Part of a small language model's weights.
Size: 12 layers, MLP 768 squared ReLU, vocabulary 2048, 8.41M parameters.
Architecture: LayerNorm before each block, rotary positions, embeddings untied during training, normalized queries and keys, some layers without attention, local attention windows, exclusive self-attention, value embeddings, a smear gate, skips across layers, capped logits.
Training: a variant of Adam for these matrices, 161M tokens, 10039 steps.
Each number is 500 + 25 x the weight over the matrix's rms, rounded and kept within 0 to 999. Layers, rows and columns count from 0. Numbers have three digits each.

# q: layer 2 attention query, 192x192, rms 0.15, rows 0-31, columns 0-95
# k: layer 2 attention key, 192x192, rms 0.157, rows 0-31, columns 0-95
q0:458539521556442601377531491559535503493503462543475505527483477525491531496500532494488527492531472519492527452545477506513510532503446511492461526548464511467513499502508528466515479462495494502485532521494495490533486495438478429570539509521491504512549496496543469511478480527512522484
k0:566477528513501487530496483484508493494513515482501480486519521504518481509520494509487493526471511477498502525470492518462526504499435458494485483505468520465525479542482506511472516515545485524520465496536498470481510499525490478486482506497533508472516474520512510484500507473489505488
q1:516465493423536434485502484533498482499512479462491490500481457522527494473513529465523542490477501513524490545526497477466470497516544525466497536520530523512481456607494544476467545502544526584472470475496463503511517480511493501479482477464553510462526525492447507510504538480501502521
k1:522528427420467413515536486546493579440530440480496513509494552501513487481490487526544528473500464521520510522485501480498549514511465526507497485530479489486503500545496474519465453491523525534516442528518491582454543478489510484498445512486470559504545502507497472469466537493508530537
q2:580437555473568457552513486420510473507461512421514505454495479542475452474503523486532498469507497527494501513517485494466469503524530536513516496513524468507462488520521517488473531507539519545492503494517497508476477499532455540486459494445570460480492498505472523463484530491488479535
k2:536525488478452518518512490508420549495543500501493523488461501545519467503512497528483526495522487517487497517502491502498485491519521553462503517532510456500479532487493468456486494464450494467537490499529504528496465541488516516487498489521472445479506545512498471500487517526463502503
q3:475454535537556511544469495440490477552434531488519469463548483426489489485508515499484487516507545483468494515465530541487522473499559455521511481481496465495479530483548454536512526509475503520544492475535531549488441500529459525451495534511508479514495458567488546472499497506469442475
k3:485466520594522634507473499425547470517461529527467536493530484489470519570494493463496446493452473445510475427511520486486492496501493520477495504516503499491577518445495488553541548495473556450465542468492472427509457475519481539526574451508524485484478506476495456519496488485506476510
q4:458577465576406579450489534555486563505545466575509532545507499478493485490506450506489553536528487506520502484470508517497481521440484498515482479493480520510517537538504492502522462453425469447508522527476531500506511523540556487491487510548444512509503487575511478510523494492475499467
k4:453492490474512483485506499525513479508478476489531490510494481513482462465514527506498512499510522485522508516493503503552492530485487488526521489492515499523512500533521510495475516494539432518533524509514504524526509493518490472520466523504473521519500489535505511508542517531504473473
q5:524534500478439511419534492550523480465555522545529510508490461538469501550514473461513520463464449549539517479561454488498478538533482526461491524515502527491500448480518531409476494496554524446471469517497502501524539491469515477552540486485511500480515503418531437511530510488509487567
k5:481542441368467441477556414575496566442595448460532437480533491519573452466497463550511499505458478492512495538497480491473509462504487521491510488508512490456467500555508452494450485492502517503517527559537539551465547503466522477480511533526515563501637499471555460519568452458494534494
q6:452566465483481445488464490554512567474502441550483475521488523462492462465506499510523569554516516490518499517432507473540538479490495520483497492477468559490542530531500501477495483459445520496487497488502522520489494501558558460433498505558444532521506536489497523532516495508535492436
k6:460492487472552501503486472505523520481473443490529466496532481488507457457505515516541477485482526476477490527510491474537496498519523493510508499502509510458480517503513525462484515508522472517507519517539549516500501501516488492484449534494484526484537476481515533502531505482486471496
q7:475566446459452436427546523572492516456523462483502455486489503515500516494510440527519549476489501556535499477522478486506505474485484491460509489481521538510510470549517513493481512497511475513488481497513522520509567499457516417523535524537476525509535557487556484495548505518542491507
k7:602523495428481445493519454573409536475571531488494496467433534516523458498514477525498491477496503500510505577490511531516519505508500484443509480516484475500437464534491502496405449517531492570535451496557493529481544511517489506451473548462494524491509514490499474502558490504537538532
q8:433482528500525547486437487505536516528493442524485506507508505497528523481503485509486507504478495472451488530468523529523509529517495496535516493512482464502496551497527476521531458489488511511512490499480523513468471485492485504500526539539484516497530484495467546487466439512492496429
k8:456507476524514511496479495504551493482494415513494501518524500484469500479510487478524469499478493499500494478488520483520480526488430503539501484488492525510535497525501487493535491502511512480493542531491516468508506462500536487534487516515497523506563481473488478503520470508485453499
q9:502614427444423420432522487608459547438581428511491467532516510471543506481511480500468524514483489559502505487483487527473503514481512507505494468533473553516476477581533460469471460462478500465494513521500538508483582519528581465508510550530431552497562506508541446493531457553514502456
k9:531532460388473412478532467602462542467555494453512458463456540525545464457479500502507503507484487559517487535477484524486497509504493474491526495513509483501450470504538503490419509509553469523546435512521531571475566508416527547468449567469518523509569507499506487525570504491502499505
q10:512482512542480568477504549492553464516501541509521530492487483534477527534493518470519491491518483525515531507552476509482495481510508530478477474512486517488519505484529564461521548508499477493483466486502470460519499487443464531515497473507538475510472506484523439497503490489508463545
k10:488531482501473547500514513465511480518484514510489504544484492543551588507494506507508537507502498497524495472517470491512520476543526543484499536530494489473534541506507495475533476485487497480445486501487425450477486477499516504480536484530509486544433514486481500476457489488513507494
q11:500437582515566514499466505440506412598442510540516520491573468510502558520494534492501488495514508472480484471532518491542503512497517472531478511515515502485458481504484487497549519537497501514543467469483441455494469478502497547526489469471577437450430489501443529490446526459493532531
k11:421453546565554512517448559495586480550468480509530508491564439470476549512497517439511478507552529479524524481455519470496469509511484501586501520483528478506527510475490500464600573517464521495470526450464486421472469486471457506564510480505520436488447520517463531509408464465506488473
q12:504579435462443463502543486573520553407542481517436522490450495478468442481507499519501516496514470551523513503493485519518491492502517493478497460453513545489549481513478502480461496459472522498472486507482546504531519504567531476491517517513459547468548514475547475478526558516536488496
k12:556554488448479518511517455547461539413543581467499506510449541497543518546500517528479550491491519511476494526501485512519509470516563506447472505516472495479474488539506518531422482508480489531510454511535498538466570539537478437496488520527443546456488520482519474463502485519525529539
q13:484454570579512536433481504465495425547496553507531474469539500485521536492460539459501449474477521457521540489516469488483472477530510494531507534509497447518413503485507533487576536536516512492546489460476491505496482460442424578513522502474565415559467484469468490499436475484424485522
k13:480451520588487531493475529457549460566465494531499547482507515438484544530493491435506524533493517515526533507497456499434520491483482488541508503494459487484510511485517541494573479489495540525509492457448454449522503436459513524548507461441559487534444485533455526512345498493535527510
q14:477463510508508480508470479492482486534469517456504521456573527543534561502465453475520474464484521473445520446517516494497475494517426453516530487545505446524469501506525493517510510548526506546505462461507498501438503475484472493528505490469540453511465520518478536542449458545495521480
k14:473453491522529498511502490491508502533456438527465505481564489507482498487502459466527458500477514485478513476522528483494462492501441477534521464497511537522516524505507474464518523493523518492491521493473538468523448456505529532499479483484532457488502502486493468547500504508493487454
q15:487560397423460436573539408519476608422502447441491510502467579466537489477501451548469472491425513559490485509523502517491539507509464493471486480479500521491571513511492448537394486483476511495491528516507533550522515531569565505461471516506463551483578464535544506531538492556495490498
k15:631539519482479527538564494522401550440522525485505508521455554485512431468496500542475475483420497527489496550507456533520539491553537511434479488502479496452486493470519532491328465514524511517536496509534496576484512537526531530434461477534455531486568506477531487481555520534521565517
q16:532487504484533499549520518480513480511460515475481510485517502480503529483498470495517459462550506493483499490552517479448524530509493498508503499466487536531507490497490489537469523500493505543529478476477489474473505509573557499438465424511558473434414508493526540527481527498570502557
k16:500463535527572552508496496495525467509470523467501465517511480522457491535509504504499471450531478525503494482545512506512480499485525519501501475464506525508522517471535481512487543494480504460520541491500541497495501511528513518470474484521469519488482530482518443507546457539471490525
q17:576564488507497476518574453420439530451504488521474491498499553425542477479532492570485506471531475502494491501540447503510547504498552482503485459566459541450489471534529435527448424466483513429516558535536534507493542533507514469412487513558428509502505470487500482484534529535477511500
k17:584519476466483496486531483478412516444590554482488478478464511504549488481529499561492536479500501503489515524532463517485526485527499488473509519508476511450477470522519456500406515522517493516523466498554493578477535548436450486465499540515461481500509500540552514476487537538478513499
q18:447498523503505502475432499572523531474605496557511499517490541560476494506499478515476571483445518518520507533497499507534457529510509464496506547492483504504464512534469480499513481461467457419489478514480514515465547461527472496520501530488493510502513470519487516469517512479515478465
k18:448491466440466499490489468560553528426494452477495489472499535543489523464526483528461495533469560559509504543473470529477457527501485495485502468494493471494484499497504487583492531520544519450537485520505481520456534484441514478510458571494527564515610490473539471469519497482520506513
q19:528520466459469433471501448539493505467577464511528420528485518434496506503559425502484545529442518452499479503531517490450465559507533483459515477527473525487495561546534483486465498495522471523533494498535478532507507510532557509499517501477476495488531530509533481516505507495490482531
k19:480514473440531466477568495512497529431483497456500408497516495467469537457522503508435455478467493530498522474530492509506499507504568526497541462504532482454478511483515502514451504470504484494534519502520541527499498493449486513509459540498447507482576540476497529511534529507464480475
q20:489411580609500610487382584487529487572483545483493540515521494560458460547492490477485535497517538478507528525477487515442451426501498487496553510459499494480452490502451581500580518517500523504506473486442489439494461498509440544511483426453582465490454520523506523508435509451456472558
k20:425449551568528554484456493473558445582451463518472507532584474514467519511491482466488494504501518505502484467469520498493449484480464511550518499485518483509513530493480501537607535505511525459480553490453523465513446481525540499538505492510549486513500469466493476513500488507466507479
q21:510496470456529468540516464457488526478459483469459565486509548508482499527501452515521506504489486463485504483521509480493500502507477504485476494524478497474511491564480459535444477459521445538469557524518518531503483527499493498463487526503493495553458515502557533507517514527529501495
k21:542508485528509503495530475497459522472535513528516505480530497475486457487488493528509499501454508455533486487524478480554478525497464486449509517496514540471496517501499460526437508504524443483530533535542509543478482523515484496453554516505476532541518504461531459512528513553487498512
q22:452438577556515512472419522507511456532463500525528575505537483517453530551498563482503488549488509482492508491464491433519430476525527509506513509520486519443446512526477508474590514510445481507538477468513463428492452460468453517510490466456543445547480518517487519469452545456484510528
k22:386429550549526522483489503509539466592477463519475520497554462481424506483484523466472495564523562500495509518465495462458446495501473483522536491497515455489490508474473557512615563521463477542497489489471484509481430487500486502541532492465595452547484462505427529516469523490504503495
q23:501505473483513443509505470486493501505467478461494464483526541496536529496463494522505427443541533501492490449562514506507538487518476460463510484448515530506518478521553489478484555489512543535504504472488518493481495500463472503475489541505518456496519513528515505492448517524522512516
k23:580477509532494489519533508475447530459480490538470490515526549486471483495465479498545466493493522519451520522538501492508522506486493479461496475476517517482526490514516460510444445486552542518516502510491539534527494500546502519479470504522490492469511500473496484536506493533529532485
q24:467508509493505477445470517562496456503483494566528426496508465463507519538501508494509552458501492506490468483514569506504520518494573490445505504419528548535503471507525552497495521530495515554521486474506493525529503508468513491514509551504480479426545500489478533456515537470485508506
k24:496503507505490461487501495567535512475503486489520508500453521478482484548492464489546487491557488500504533499542540521530516502476528504507501521436491520495479460518514506483523487434488530508485516490489544505534551491494493482493502495527482537469500502514482507502510465490502503519
q25:418558482500481519461496442515560591489505421511530511515460515490521518461506559542500538567431486575512478509463491482492522463506483488461550496534489543473566536503536506513464471451464527512495506470517513479503557524405561471473496583546455567494590532531488526506518451559477505437
k25:526552484433462477475551469558393530487496491521490471506483497486490478431520524536513504526450495514467487569472516510507537481514492449446503464491516493478517493493516518496406452525501503539502493464526462542514519505483535493426524560518545571533562511488470518499533487513502530460
q26:458499477463500411492543494565536486450508512469509373503510509498477538525472459504546453461455557541516481478530520506563452465494507461512509489419504506497494486458505484498496597563461536540499517528454491528483518471509495494531553495509510484501537568472516499511518453415507512526
k26:540486522552462469518506515513495548463480526492476512504476537489480502517495497498525487485500536505523545524482508552527479491483519513516512509489462473530448472529462512526500484536514560525527490513449503463517546505519478501569394435448537463473501543529533506532486461493524545516
q27:543460541486565445494455508462487472541455515485507534495484522550494495525509479483538524496563530512485514534513538532468509456503493527485520516497535514519470492507496539471515500500494512503466481490497513503488465478550485472479457462456552463477454504500538532507448553469547495550
k27:496449518491509510532502511457543482541422538478488503525527477532515517494487481491497471473542528509513496464528532513464491498521513540512500487499524499538513490465526528480541555522544493504477501467497497437538433497561439510493515476487467478480450498457480498496464476521498490529
q28:440513482481459500477479519599523542488554476483480544540518495531522502510444490481510497496451524534494510479491497449462489508491482487512496489470471485467500536529494525485520445491457503517478495477485476510490549442494563530530507556476505547417540448508482492518506467530496501495
k28:482497521531483527498513502560524518553487465509492512524507537499485504533479488502507487505472499522471481514473446528525464502499502531498482520490462445519467521508536564487507508487489509493522457485493481505451501503476555510482506534503530520466570511493440491496494458479473526529
q29:508513456553416502542519563535477524509548480497439526482511514449487480510469517494455464499492470521554528453451475514547477511431495444516516494483528508572546506507506507533529494548462527551509512514446496477513497489586486539556535506497464490433545484537425454497463484522490510480
k29:473519533512506511512533532570529512517499444454520527479495497478487449557509493452491525514540509486444511504452467520483473500461468478542444524513492485514550519502522468501516519453444526515462517481450510493505504504528560510557503461527512456445530514505467466471532445491481530452
q30:555520498590453561519521602478531492516506478533422481470565496466427498540541454494503496482594505508505522482507484492472538511467544481509528454499475555509531489493504480508500428486522561518447516496480518453508516537488533467514516479543482498422477555461491495524508505531530482503
k30:498533532502580507445486491496495474511500515458474437502531480534557536576530479487533527464521474490491524471561526533514434467483512499568526541492478540471474476539503425500511490457477507502502496528496577525480546542476529460495469500524485507494478543476520469497546414491429469454
q31:488527497455497443481522460491521532492432501465499539488464529542530500490519524527490485503486509566487491516492480489503538486473423524502498490514520501514504502470479503502479466493478525503493507488513500491508520487479530489502495513517507549501519484499495489495485447536495515503
k31:588498557549489509509503531496424474539497539518495521523438497523520476463522540519509528516457520507473506540483444536456513508542473525488459504521457450536459459468497547436457461515519515551515378461476457489509501507514503538481485450516507437488471484498499538462438501475489531531